From a checkpoint of a small transformer trained on Wikipedia.
Size: 10 layers, width 256, MLP 1024 squared ReLU, vocabulary 3979.
Each number is 200 + 30 x the weight over the matrix's rms, rounded and kept within 0 to 999. Layers, rows and columns count from 0.

# down: layer 3 MLP down (transposed), 1024x256, rms 0.0803, rows 382-408, columns 128-255
# up: layer 3 MLP up, 1024x256, rms 0.0925, rows 383-409, columns 128-255
down382,262,173,242,262,201,114,228,180,206,182,161,131,197,193,174,234,202,198,181,195,235,163,213,203,160,229,254,151,169,148,163,211,137,236,210,204,244,198,213,221,171,198,207,185,188,146,172,186,223,235,260,121,230,148,216,192,195,166,169,170,173,208,199,164,221,221,208,194,228,199,214,211,214,170,193,220,253,222,179,180,184,204,227,226,194,179,224,196,174,199,188,163,183,179,235,173,214,201,188,248,153,186,215,188,223,144,208,224,225,169,191,207,189,202,209,204,145,179,219,243,119,225,185,209,213,228,142,225
up383,136,260,257,169,205,224,243,186,179,177,185,144,217,214,221,157,176,169,239,195,192,221,159,200,147,195,154,204,196,189,151,141,204,149,214,187,231,198,164,220,158,224,196,219,182,221,206,173,204,201,238,210,176,223,245,125,233,275,179,207,137,194,178,229,174,220,191,206,183,232,220,200,181,194,181,210,200,138,191,148,201,218,217,179,240,222,168,150,211,232,178,176,235,276,236,208,183,222,201,203,193,194,243,178,185,230,242,179,179,197,203,276,185,174,197,197,156,223,193,182,206,146,203,242,216,171,229,204
down383,237,239,167,189,193,210,217,179,243,233,158,195,236,162,213,225,213,202,127,195,151,197,216,170,229,204,212,154,207,195,207,220,204,201,250,241,186,202,190,205,172,207,251,128,171,120,244,244,208,165,242,205,205,143,223,210,167,130,223,205,215,213,219,197,194,203,228,237,156,207,195,225,225,227,199,221,183,209,204,163,217,229,190,190,212,148,202,166,202,201,177,231,167,179,178,203,189,228,221,178,205,183,178,189,227,195,178,206,241,195,164,154,202,206,165,176,191,172,189,207,206,230,199,189,157,211,206,250
up384,168,213,178,207,207,191,209,225,201,194,168,174,224,205,229,204,206,206,225,196,245,236,259,186,200,163,149,190,168,169,156,275,214,233,178,237,215,160,175,216,207,159,152,173,220,192,158,198,210,171,196,188,194,195,143,209,245,156,212,210,203,185,174,234,174,190,195,221,212,187,188,187,222,225,239,181,210,197,210,244,141,184,222,209,214,209,158,278,228,219,123,193,245,207,196,154,206,176,217,223,184,206,238,194,202,194,231,231,162,169,219,207,231,171,228,228,252,184,205,205,192,241,199,231,204,163,187,215
down384,208,250,196,189,203,180,211,206,193,192,192,146,221,196,222,193,170,206,157,233,218,217,193,214,231,164,185,178,218,222,245,266,215,236,177,251,235,197,234,192,205,198,157,189,213,187,212,237,212,155,208,250,176,173,156,207,239,163,186,222,234,181,201,142,182,225,211,191,153,220,213,212,207,187,179,254,202,183,190,247,207,215,283,197,255,185,211,161,156,213,218,238,188,201,188,142,234,150,222,157,191,185,200,199,262,104,234,214,201,191,262,229,219,207,185,241,204,206,189,277,153,252,195,174,255,208,188,244
up385,204,222,199,189,217,189,213,197,172,210,223,159,207,175,208,229,229,188,179,195,262,205,180,222,151,209,242,188,151,175,174,210,183,179,220,182,198,177,121,223,170,184,179,236,204,181,191,186,245,134,213,186,204,170,185,158,269,202,188,243,175,166,236,184,155,203,228,236,191,185,249,219,200,219,193,181,171,208,218,173,208,186,210,220,184,181,157,207,195,209,123,151,185,195,205,184,194,182,182,198,211,158,199,211,207,183,160,235,229,205,220,244,156,222,192,197,167,236,208,178,213,180,211,230,201,188,229,193
down385,244,228,206,218,147,185,182,159,191,208,196,186,236,200,213,203,187,172,217,178,217,183,169,180,186,223,212,179,206,201,157,159,200,203,212,232,238,177,188,202,213,244,244,211,236,194,181,189,211,249,216,215,197,186,262,250,203,212,218,189,182,196,236,208,216,176,234,224,210,226,187,196,192,163,191,273,216,194,155,180,209,242,203,204,194,182,216,189,200,213,223,168,230,162,205,175,209,168,157,212,283,221,148,154,224,182,215,185,198,165,236,223,208,246,212,199,217,197,244,188,163,205,167,218,233,203,215,258
up386,169,165,230,220,185,210,255,119,133,210,141,180,178,171,187,194,208,195,244,204,236,176,222,232,215,184,253,206,217,211,182,200,191,164,219,222,156,205,220,192,183,198,221,228,171,191,200,214,211,147,189,184,239,130,206,183,204,229,218,223,202,223,177,158,179,207,181,235,191,129,178,197,206,170,203,139,181,191,174,188,169,177,204,207,225,171,256,222,175,184,202,231,241,233,241,188,227,189,211,245,220,202,169,194,208,192,196,210,205,186,199,240,230,194,180,183,159,197,231,199,240,172,216,196,237,202,227,176
down386,223,219,179,195,162,180,201,223,225,168,242,207,193,196,238,168,257,191,147,208,197,223,191,215,182,192,152,131,204,177,176,206,155,234,234,202,199,199,208,184,218,182,198,230,225,171,167,197,183,266,209,165,244,275,180,204,168,241,202,216,246,190,152,257,205,214,176,207,185,205,203,132,156,241,150,199,193,160,166,200,124,186,178,214,166,179,214,188,183,215,196,232,225,204,222,218,207,186,200,179,168,275,247,210,155,227,207,202,187,176,206,181,241,232,191,233,201,187,171,153,173,201,269,165,235,163,194,218
up387,158,173,187,165,188,194,201,158,210,262,206,181,207,204,211,145,248,186,203,175,239,217,210,156,181,230,229,239,141,236,206,232,258,235,202,172,205,215,185,199,193,187,172,145,211,213,255,187,150,213,186,195,221,218,157,207,177,227,217,222,218,143,186,197,181,158,203,235,200,178,207,221,179,175,179,251,192,213,188,154,214,186,188,188,201,224,169,170,181,175,246,282,187,222,147,206,189,223,221,172,181,179,218,102,203,237,218,194,237,221,135,171,198,267,235,216,207,287,193,249,198,203,173,178,175,251,174,185
down387,227,152,220,174,242,219,199,194,253,200,198,169,210,283,221,197,216,148,179,200,173,204,222,192,186,174,161,218,190,229,178,159,232,217,203,194,236,218,223,209,258,166,175,218,237,221,227,226,176,187,180,162,257,123,176,198,156,211,221,177,200,204,245,222,227,213,188,239,157,170,230,157,188,261,179,210,189,225,240,174,201,173,206,203,261,170,211,217,187,181,187,211,216,186,182,223,147,175,231,192,190,254,171,225,202,165,175,160,214,191,222,226,219,204,196,203,264,169,195,206,186,207,200,176,220,196,182,220
up388,193,149,202,206,177,180,198,208,189,194,189,187,206,181,228,207,238,214,227,194,222,220,198,244,171,167,201,267,201,183,225,212,197,141,223,196,223,226,237,236,206,235,188,201,174,212,163,163,227,211,193,186,192,168,139,191,241,223,189,176,211,195,180,196,179,272,171,176,180,190,289,207,150,187,251,201,218,219,124,184,193,201,205,174,232,193,166,236,164,239,155,176,191,206,164,190,186,201,197,192,224,191,203,164,148,206,225,221,198,217,170,275,233,195,217,190,212,173,211,200,255,148,222,202,217,269,211,233
down388,214,156,209,209,174,217,174,219,231,202,179,177,194,187,202,227,249,207,160,170,226,200,249,141,151,155,219,242,164,224,216,178,193,196,138,160,235,242,204,165,203,217,202,160,188,204,238,183,193,189,235,165,242,180,157,182,179,221,228,209,219,179,209,193,175,239,220,193,223,245,212,205,220,279,170,192,220,184,199,194,174,189,225,209,178,203,217,164,123,254,212,217,248,267,194,217,211,187,202,251,170,258,247,214,239,209,248,177,179,158,215,146,192,193,213,184,190,158,143,224,162,153,223,176,185,189,228,172
up389,246,229,165,211,188,239,167,239,189,192,169,171,152,197,208,195,215,178,219,185,166,195,207,204,200,230,200,225,197,226,216,228,184,199,178,187,244,221,205,193,199,165,155,226,211,154,193,259,157,218,197,205,195,200,137,163,210,187,179,218,149,231,189,173,231,183,172,203,188,205,229,189,201,196,257,183,160,262,197,234,206,149,171,220,304,213,204,268,179,168,214,209,191,190,153,153,187,205,240,185,178,193,247,186,192,182,244,224,185,252,246,242,211,229,144,176,206,179,226,247,195,168,229,280,210,183,228,196
down389,211,228,225,238,225,199,226,213,204,151,209,200,191,207,209,143,219,219,192,235,149,225,225,206,177,191,166,230,154,197,248,186,203,185,184,174,236,266,183,248,159,207,236,213,158,195,218,217,149,197,198,262,193,166,202,175,249,162,199,145,187,197,200,199,181,278,184,162,200,205,253,202,144,219,192,213,170,193,233,210,204,161,130,235,222,172,215,193,180,216,181,171,218,199,218,173,153,243,233,169,159,236,224,174,269,213,208,247,202,220,204,159,219,126,196,154,189,154,216,214,210,196,200,227,200,170,178,178
up390,171,200,131,197,217,195,180,197,195,200,172,226,194,227,189,246,202,170,250,202,224,213,179,200,182,160,224,217,184,237,223,191,163,221,171,185,206,179,173,207,217,211,214,217,179,207,182,234,184,156,188,155,198,161,190,174,188,218,166,212,147,189,258,189,171,177,223,194,158,194,241,194,238,185,206,148,204,233,151,206,184,227,182,175,201,206,195,182,167,170,229,193,210,178,202,161,192,228,239,163,145,224,201,191,240,202,199,223,229,232,168,194,215,154,214,201,202,255,192,203,225,161,209,249,250,214,211,175
down390,234,206,224,216,218,202,170,195,198,177,206,208,178,186,188,206,202,224,169,179,168,211,211,159,167,204,224,170,196,222,209,157,215,222,186,200,238,140,188,212,201,183,225,228,238,207,171,218,232,224,212,240,213,214,200,239,215,208,183,224,217,187,194,172,221,229,209,180,258,179,198,152,221,168,190,204,187,212,188,161,213,231,145,186,195,192,186,172,176,188,196,214,210,200,202,215,218,212,195,210,228,312,160,199,229,172,203,201,189,199,228,217,155,198,225,189,180,178,245,144,185,174,179,210,211,162,209,177
up391,112,181,253,224,139,190,161,199,210,167,206,188,191,220,211,170,229,162,188,176,188,241,185,215,202,145,268,175,164,212,130,250,149,193,169,209,208,180,195,255,155,229,154,192,219,153,147,165,150,186,201,232,216,183,203,172,257,167,166,203,189,241,193,226,189,262,225,234,170,116,268,191,178,228,216,186,216,191,219,260,207,203,142,215,201,178,199,207,200,123,216,302,210,205,240,191,186,194,230,244,208,101,215,161,185,220,172,211,167,142,220,219,208,199,173,194,191,211,210,184,198,241,209,244,206,212,234,211
down391,210,198,178,151,171,232,202,182,267,243,184,187,158,185,157,158,207,167,261,222,161,219,205,182,186,225,201,216,188,210,205,124,147,161,264,178,173,217,147,245,158,173,280,172,231,207,199,200,184,193,183,165,237,178,187,220,250,160,202,216,224,247,134,240,198,207,176,174,187,238,204,166,122,208,238,199,147,188,228,165,195,195,219,242,216,186,240,181,229,170,208,192,214,219,190,242,201,242,173,214,220,182,235,227,177,229,168,176,225,198,218,179,235,213,218,188,245,173,189,156,130,153,292,231,174,190,207,208
up392,189,202,184,208,160,211,168,218,189,202,209,195,213,186,239,198,162,179,238,267,180,192,177,202,205,145,245,180,164,289,194,142,169,236,228,128,165,171,205,232,208,191,209,228,212,270,169,180,180,189,200,120,187,147,229,248,180,197,217,235,243,202,239,196,153,224,193,225,235,204,193,195,242,232,190,228,201,199,184,183,277,250,209,257,209,195,159,172,224,234,146,229,186,185,243,164,186,233,195,183,195,163,163,202,163,248,261,224,208,230,189,196,186,233,183,211,204,192,224,240,231,165,193,232,184,176,223,199
down392,213,136,267,144,148,212,195,218,209,177,154,135,245,216,267,214,205,219,198,203,214,183,193,254,176,201,163,208,154,233,221,183,177,157,259,151,235,208,251,135,152,177,191,181,193,223,199,209,235,193,211,163,169,163,184,198,192,195,229,240,172,197,258,207,219,224,217,225,191,199,169,236,206,212,203,244,190,199,261,223,219,200,187,205,175,196,193,205,214,226,224,274,211,132,222,273,201,214,234,206,162,185,175,209,182,221,173,169,203,208,179,184,237,252,163,228,214,168,178,218,208,260,190,189,220,221,178,214
up393,181,204,200,204,198,211,167,174,169,259,194,184,203,197,157,196,155,153,186,204,186,190,181,196,193,216,181,239,158,219,206,153,214,174,227,191,181,204,184,197,198,193,208,209,164,218,227,183,207,183,225,193,217,153,173,183,257,180,253,205,207,196,191,223,191,182,219,188,164,158,192,204,206,206,194,191,253,206,245,211,201,198,181,224,235,235,151,207,188,187,180,182,191,178,185,248,216,204,187,240,200,184,248,158,255,230,215,226,192,189,194,197,204,195,219,222,173,234,213,239,194,243,139,176,237,198,255,251
down393,237,193,182,217,205,137,177,160,161,179,215,211,198,205,218,234,216,202,229,167,181,148,208,188,204,156,211,199,176,220,255,164,206,170,233,157,157,187,217,225,157,197,194,175,220,192,197,215,246,274,215,166,242,187,191,173,215,210,235,186,248,195,196,207,224,196,182,168,225,184,137,183,215,183,184,217,195,228,232,198,173,190,196,244,168,192,217,220,178,189,212,141,218,118,184,280,197,188,156,193,192,199,215,223,247,224,153,184,195,229,132,190,225,239,228,157,163,211,184,260,247,170,208,249,199,228,177,216
up394,210,160,225,157,240,175,224,218,197,229,156,216,191,233,294,165,258,154,227,249,223,199,194,226,254,151,177,239,240,220,196,190,230,192,248,188,179,187,213,120,168,224,176,196,169,238,170,258,166,216,174,152,180,216,179,203,228,221,198,195,209,150,167,258,143,227,210,227,202,202,242,212,236,173,160,168,150,135,198,152,206,204,256,153,241,243,181,171,216,167,190,206,250,163,226,202,207,213,157,174,156,166,171,222,153,234,201,187,243,220,175,208,246,177,219,223,179,248,167,230,192,216,184,188,224,212,180,229
down394,224,184,208,185,232,213,212,205,147,218,194,228,211,192,196,229,203,187,185,170,228,165,188,256,230,234,191,169,179,191,206,224,138,209,238,204,156,166,193,145,188,194,181,128,216,213,216,160,184,221,216,222,158,198,183,214,179,223,196,177,178,147,147,214,203,222,271,187,171,174,181,240,129,150,136,164,145,227,174,187,234,224,201,222,216,202,239,242,204,177,171,149,222,207,196,182,265,199,154,165,211,176,161,276,214,199,183,197,240,181,247,184,219,202,178,218,200,219,200,264,199,296,218,163,263,176,144,199
up395,199,182,255,117,213,207,208,202,182,258,162,172,264,170,237,143,173,225,197,203,197,243,155,216,176,205,202,273,225,237,193,221,239,170,199,226,194,197,190,221,213,191,158,237,169,196,217,238,162,196,199,232,191,186,228,150,208,168,244,213,194,182,196,220,181,200,152,151,208,196,191,184,155,234,195,155,189,235,219,207,222,157,157,282,167,211,192,195,179,186,243,220,139,218,141,180,172,154,238,201,196,190,231,216,189,194,213,158,194,188,218,170,228,142,189,137,183,169,232,199,185,227,206,189,229,194,231,211
down395,244,168,229,173,198,241,209,197,195,176,226,173,222,213,196,221,183,173,209,199,255,192,197,209,181,218,196,180,211,228,207,188,209,213,125,102,269,173,280,172,202,159,201,201,215,166,235,230,175,223,151,253,236,198,207,225,189,183,287,125,267,214,214,213,173,205,151,238,197,205,178,192,202,236,211,213,267,213,242,235,179,155,189,174,205,229,180,183,188,217,177,205,154,239,156,182,225,208,197,234,174,185,243,192,159,213,202,183,224,210,162,202,186,238,244,207,217,181,232,208,179,176,237,155,251,191,220,195
up396,194,187,212,190,237,184,254,242,199,197,131,194,226,232,221,153,151,206,225,166,259,240,209,180,216,157,240,190,159,178,208,166,279,171,186,210,216,188,210,181,179,223,172,129,188,154,191,208,237,187,202,167,213,208,187,199,276,197,149,154,198,210,171,252,219,234,281,190,167,225,162,161,226,207,216,193,146,209,206,150,202,231,205,191,150,274,217,182,196,193,207,206,192,176,208,157,161,189,224,250,262,163,178,179,185,226,195,213,188,229,165,177,234,231,197,170,178,179,151,197,211,198,187,183,214,176,201,217
down396,196,188,232,190,242,191,210,223,218,197,205,190,225,202,173,178,221,214,200,123,181,225,237,198,181,170,214,226,154,184,188,168,248,156,197,170,214,231,219,199,191,232,172,218,184,173,213,166,171,167,199,219,206,265,214,230,234,166,200,157,169,187,176,268,164,182,214,254,194,223,172,174,184,241,225,185,195,165,208,191,200,205,197,187,193,176,200,179,183,196,157,186,203,195,122,267,226,196,216,253,179,256,217,190,157,201,229,177,161,174,149,211,213,185,135,176,219,193,167,191,200,189,195,170,204,198,214,212
up397,231,161,159,188,175,231,169,182,133,258,139,181,188,197,187,195,209,207,181,230,189,233,208,179,208,142,212,178,230,245,186,225,203,187,205,189,261,207,239,227,200,218,211,192,193,223,228,194,165,205,230,232,203,213,208,186,202,169,212,214,162,181,208,194,220,183,193,245,184,169,196,141,212,187,241,124,170,206,206,232,190,142,247,162,245,203,178,207,188,195,260,189,206,171,211,176,162,229,206,188,184,197,250,177,201,205,197,159,206,185,185,179,234,181,168,245,129,194,128,195,192,155,209,212,192,210,204,152
down397,212,167,241,172,235,215,208,256,238,236,242,221,197,194,247,194,185,177,157,170,174,204,214,149,251,220,211,146,244,208,210,211,210,162,148,183,230,265,184,157,187,187,206,192,213,196,123,216,196,200,170,220,184,210,129,215,165,120,161,191,238,175,210,155,249,206,240,218,271,184,245,148,276,189,236,174,253,234,186,227,161,217,215,227,198,222,171,143,170,238,194,173,232,243,140,213,180,227,172,233,205,206,236,190,193,206,249,166,209,211,226,210,182,196,181,206,157,197,208,165,178,236,161,195,216,223,219,215
up398,237,165,170,182,192,209,198,202,204,207,141,176,182,157,156,256,238,210,223,251,183,203,208,203,158,142,189,223,204,195,134,208,197,184,174,185,243,268,162,170,197,229,199,216,209,231,218,230,211,188,211,207,159,186,178,217,189,191,246,188,221,173,234,163,167,203,176,236,228,144,223,220,198,237,249,246,210,140,174,198,212,201,183,246,252,220,209,158,186,189,220,156,243,211,192,236,208,230,222,142,215,204,206,235,217,233,212,219,217,204,233,152,190,226,253,237,172,213,191,173,143,184,238,210,217,202,189,170
down398,192,225,186,242,204,236,244,255,190,174,241,228,236,117,230,198,224,192,182,186,188,196,160,219,196,250,177,194,154,182,220,228,232,191,204,193,176,223,157,205,234,208,188,212,167,165,162,187,187,215,181,222,190,203,201,255,198,123,157,242,232,162,257,170,243,232,209,220,187,189,164,154,241,202,212,191,231,169,197,191,148,198,163,206,182,169,250,178,187,218,185,180,173,191,198,254,222,210,186,166,125,347,231,164,147,232,209,246,153,234,195,224,188,163,243,169,205,198,165,180,208,223,214,198,186,183,199,172
up399,206,206,258,283,236,187,172,208,198,237,176,197,211,168,222,174,196,164,186,226,186,185,220,222,229,163,207,148,168,216,168,240,161,147,197,169,207,219,170,182,256,183,196,222,180,185,193,196,206,175,236,176,228,224,232,143,233,156,141,187,203,180,153,206,194,164,198,176,160,169,218,217,155,240,174,180,182,171,115,167,207,191,209,209,191,203,214,168,216,184,176,198,220,270,193,179,229,250,235,149,191,228,213,219,259,203,211,216,256,147,231,211,203,130,266,211,172,212,224,211,197,197,180,281,212,204,221,177
down399,230,219,173,139,179,169,207,161,200,133,173,186,219,231,172,203,238,204,195,161,192,191,193,197,213,187,173,165,190,226,198,216,200,228,180,197,169,220,220,182,187,198,219,201,180,229,146,178,210,173,192,200,183,245,190,163,211,135,193,214,231,161,216,195,231,184,243,210,177,185,200,192,241,213,216,202,208,237,206,200,216,203,213,188,172,166,201,195,197,215,241,167,263,222,201,188,212,161,220,210,188,198,190,188,249,187,239,231,158,189,193,139,246,228,183,225,205,197,176,186,233,153,243,202,149,213,198,206
up400,188,208,219,160,223,180,181,195,179,220,206,168,188,245,202,161,191,181,239,210,181,203,279,187,208,214,280,207,175,166,238,236,225,231,165,161,205,118,184,191,206,188,178,218,177,210,226,187,259,196,236,211,175,268,203,210,239,151,203,176,197,217,212,171,197,180,220,182,177,193,234,146,230,165,200,178,183,192,201,235,193,235,221,242,241,170,192,171,187,168,193,221,193,217,231,222,232,187,185,244,258,180,177,220,138,192,219,261,155,202,201,197,196,223,150,216,204,211,143,255,208,177,160,212,216,163,227,202
down400,182,269,286,210,214,209,163,164,242,167,189,213,195,250,228,203,213,227,205,205,190,207,189,201,223,220,197,177,209,229,207,197,161,194,202,180,178,230,165,118,246,207,233,190,217,175,199,172,209,150,238,189,180,256,269,241,178,180,185,247,227,159,229,204,233,174,269,155,222,163,150,212,218,139,176,148,172,175,162,187,198,197,220,151,193,209,203,245,223,158,202,203,147,186,165,168,204,226,179,220,203,248,207,182,207,255,185,206,266,140,180,221,161,168,173,195,193,242,228,218,183,191,208,225,185,251,237,202
up401,224,191,185,150,192,183,190,180,200,184,165,129,181,168,179,267,204,235,228,220,186,204,225,168,157,214,180,229,207,208,243,192,179,196,163,197,239,151,212,225,176,164,188,228,118,277,169,223,231,161,198,230,200,193,178,192,212,182,225,199,238,243,267,204,211,206,204,222,191,177,214,178,228,250,269,227,210,202,187,230,158,187,211,245,184,181,145,239,150,201,205,214,222,196,235,191,198,200,195,203,218,194,240,201,211,194,228,204,206,194,232,183,226,220,167,150,223,270,187,239,236,192,173,233,225,198,217,185
down401,191,218,224,197,167,203,234,191,175,238,131,274,156,244,190,145,173,208,199,218,230,235,216,224,171,228,185,193,197,212,204,252,202,162,204,160,242,212,230,240,218,199,279,166,164,141,168,177,206,237,157,204,225,223,224,229,108,192,219,177,213,256,206,269,197,167,162,203,210,200,198,248,223,209,216,191,204,184,207,173,250,182,175,198,177,255,188,192,196,200,190,237,155,174,231,184,216,243,182,219,230,202,206,211,171,200,178,164,156,198,173,131,157,210,186,199,196,186,167,177,213,250,186,221,189,221,176,189
up402,202,173,284,147,120,188,187,239,172,181,190,180,169,183,204,224,229,154,185,230,191,204,227,243,202,214,236,269,185,163,205,179,187,147,226,230,205,227,188,237,241,198,200,197,171,230,190,231,198,200,220,165,176,203,193,141,198,207,199,196,215,216,155,213,201,232,164,235,186,173,217,205,176,200,219,209,228,207,192,254,159,213,198,178,177,193,157,217,153,187,187,186,206,205,182,188,189,203,223,170,143,166,232,196,225,198,230,174,242,214,224,146,225,216,145,227,221,169,261,208,203,191,209,211,216,172,193,193
down402,204,207,163,156,157,203,188,197,268,161,200,247,216,210,180,173,224,206,180,236,226,203,180,233,214,180,237,195,204,172,195,240,181,226,189,217,210,210,213,217,169,153,177,203,192,196,220,200,216,180,199,156,157,229,166,176,211,241,156,197,205,229,136,185,186,210,200,234,201,174,222,216,153,207,168,220,176,198,239,136,207,250,229,183,226,200,204,162,182,165,165,247,215,156,220,160,171,189,166,203,244,214,202,190,237,264,209,198,203,195,212,215,194,227,196,255,209,176,171,178,193,189,203,203,224,209,223,144
up403,194,199,141,168,222,211,174,154,223,242,152,144,202,141,224,232,184,198,213,171,222,183,168,161,214,214,201,203,169,240,176,234,291,150,177,233,154,244,161,158,148,218,138,183,210,215,189,209,188,161,253,183,179,202,225,178,277,232,286,237,195,240,201,184,214,177,163,208,197,165,186,221,246,141,198,205,219,170,179,193,197,162,244,195,159,202,176,185,193,165,190,236,207,241,187,146,206,228,235,217,200,206,246,233,176,203,250,192,166,204,186,222,224,174,242,211,154,200,166,189,237,213,208,229,178,194,233,236
down403,201,170,286,147,265,195,230,192,200,207,182,200,253,143,169,138,174,192,231,191,201,209,175,213,213,212,176,239,194,192,213,224,225,191,209,280,169,189,287,164,196,179,176,233,194,163,187,222,182,175,153,212,216,200,228,146,191,208,246,263,184,246,211,137,196,221,224,195,149,191,263,208,207,146,209,252,202,220,225,187,228,180,215,195,244,226,188,204,217,245,224,254,175,160,213,263,217,187,228,231,200,178,194,232,180,103,187,203,202,166,204,209,177,191,188,260,152,140,241,222,166,188,143,156,213,182,214,207
up404,223,185,221,202,218,230,235,161,211,239,177,200,191,234,213,222,226,205,195,207,203,228,250,186,197,185,263,219,182,235,182,146,236,162,161,199,187,203,209,122,208,147,198,223,183,230,153,213,168,134,173,180,199,210,199,243,184,148,181,166,182,185,176,242,215,148,190,216,207,220,189,211,207,185,180,161,172,262,171,140,218,233,254,210,257,199,161,209,238,207,174,213,187,199,191,223,213,221,243,201,264,193,165,133,196,216,219,178,167,194,216,247,216,183,174,208,154,233,165,228,202,197,249,209,192,182,242,212
down404,180,186,218,155,194,223,198,218,171,178,140,204,185,229,269,200,205,169,195,254,197,196,181,187,254,132,229,188,199,227,186,231,180,236,205,229,204,154,252,197,217,201,161,188,156,223,194,169,216,184,172,132,152,160,177,233,219,193,178,177,187,188,223,205,204,165,154,198,179,235,212,217,173,191,221,206,238,160,218,184,159,195,200,194,190,183,202,184,163,268,263,290,193,189,198,201,234,245,183,241,192,265,208,147,186,202,206,173,169,234,210,172,212,215,120,236,216,211,240,187,174,238,195,121,243,184,237,228
up405,196,216,236,211,238,258,152,255,252,208,189,168,172,194,164,251,197,197,184,193,155,184,187,233,234,198,246,169,167,213,222,213,179,213,258,214,207,182,176,224,127,217,180,154,218,218,157,234,193,219,201,226,199,166,208,147,186,190,159,187,175,161,185,194,144,242,203,189,219,204,203,231,201,197,238,197,173,197,155,171,201,181,196,203,200,205,201,179,217,171,189,220,219,269,178,226,169,184,201,177,179,187,190,146,170,253,229,187,200,132,195,226,246,219,182,212,148,200,193,194,256,210,198,185,203,199,257,220
down405,225,162,153,189,244,143,127,212,173,219,207,178,238,192,228,197,226,119,172,169,214,182,225,182,185,165,160,203,300,143,243,178,155,221,225,236,206,165,216,221,244,206,202,174,197,231,145,152,206,165,188,213,173,155,198,142,206,208,209,260,224,185,181,237,203,191,221,180,202,178,180,220,227,106,212,196,226,266,184,187,210,211,179,189,259,191,160,209,245,189,213,145,189,198,214,250,184,116,194,225,226,148,136,179,211,292,154,245,185,202,216,175,232,229,131,163,162,213,183,204,222,258,215,200,214,232,206,238
up406,207,254,196,182,209,212,205,232,192,246,167,218,176,141,181,206,245,242,187,216,210,213,204,206,175,218,175,204,197,220,178,167,213,214,185,195,186,202,172,177,200,170,208,213,178,183,180,218,227,142,180,160,172,231,201,214,179,187,142,187,214,178,245,177,171,207,220,221,239,178,218,251,210,234,251,217,204,171,212,172,183,183,225,188,207,194,203,212,226,182,201,189,234,231,210,132,191,268,264,223,122,213,234,173,223,209,200,205,182,190,237,188,250,177,225,211,186,202,201,173,189,186,273,229,220,198,197,193
down406,210,189,174,209,191,183,245,241,192,167,195,251,218,141,178,244,215,184,246,212,164,242,187,190,193,206,214,149,193,173,210,187,229,195,192,193,218,229,189,211,194,220,191,212,187,198,219,163,184,210,211,215,169,178,160,230,176,158,201,191,245,176,174,179,200,227,184,170,211,217,174,206,191,179,198,202,228,198,236,213,168,185,164,174,199,183,230,170,201,191,204,216,152,194,161,223,218,185,214,177,209,415,184,227,232,181,204,192,196,190,182,219,180,194,167,180,192,135,204,221,210,227,202,172,178,163,190,183
up407,189,254,195,222,178,197,221,203,232,170,200,213,208,186,186,214,179,215,275,188,192,237,210,249,216,237,165,188,227,179,196,167,216,171,230,247,186,179,145,155,168,182,212,222,218,223,228,174,222,170,209,192,191,216,213,157,225,224,272,195,206,179,172,200,151,256,218,222,145,211,226,236,212,243,183,135,135,153,159,224,225,198,225,237,206,238,171,234,227,202,148,190,236,170,194,224,182,190,186,225,159,205,220,201,244,204,218,224,197,198,262,175,229,220,149,174,206,205,200,213,171,223,171,181,202,268,210,204
down407,207,173,156,178,242,171,215,186,204,204,284,209,201,236,225,178,92,172,225,160,132,129,169,218,246,168,224,210,227,202,163,181,230,199,239,190,159,228,232,259,208,232,224,189,199,234,192,185,245,212,181,216,169,181,223,150,199,165,196,205,223,207,156,213,211,180,200,214,197,252,262,173,214,188,206,218,160,205,253,188,243,194,173,208,181,198,194,146,202,178,180,189,181,136,214,201,228,189,188,149,203,249,155,164,229,239,233,192,242,161,198,211,137,173,222,206,233,209,199,228,214,214,202,166,276,227,152,220
up408,153,208,205,189,140,219,183,136,190,197,186,191,202,160,189,231,243,178,189,187,242,240,246,190,145,199,221,261,211,183,206,198,145,229,254,226,245,179,184,202,210,164,158,232,167,255,177,192,234,214,205,198,205,200,193,191,145,234,181,164,164,255,226,176,135,257,246,227,268,147,196,253,255,238,215,193,204,177,160,196,209,206,193,254,262,204,126,230,165,190,149,192,243,250,181,219,157,187,201,168,190,154,284,233,142,206,246,176,195,196,237,219,206,237,274,282,157,188,228,195,239,191,167,208,166,180,197,242
down408,227,181,181,195,187,202,193,190,216,218,155,182,224,146,205,202,191,219,125,179,204,204,179,224,204,186,209,212,226,167,191,147,185,244,241,171,200,192,164,192,233,230,172,144,177,152,164,175,256,200,231,181,236,131,157,154,224,159,184,184,202,250,191,182,176,195,236,161,220,195,231,155,233,176,185,226,251,226,205,184,203,171,153,210,221,175,166,182,235,224,158,192,224,170,228,255,218,199,225,197,171,159,195,192,226,237,201,169,251,172,172,232,243,221,209,215,226,207,201,177,212,205,217,261,173,209,187,286
up409,163,248,225,193,165,158,184,172,209,197,187,228,194,224,178,169,175,173,270,217,180,224,164,183,261,216,227,230,231,216,214,159,253,155,262,191,197,186,183,177,198,207,174,189,185,190,237,233,190,162,210,229,198,176,132,188,191,210,163,183,194,222,185,221,179,235,217,228,115,226,226,175,227,176,209,180,240,169,148,231,219,238,171,184,208,211,192,212,217,216,209,193,219,198,166,195,265,235,175,189,257,200,166,142,193,224,190,225,222,206,205,247,201,198,226,253,220,225,180,277,218,204,173,194,222,203,208,244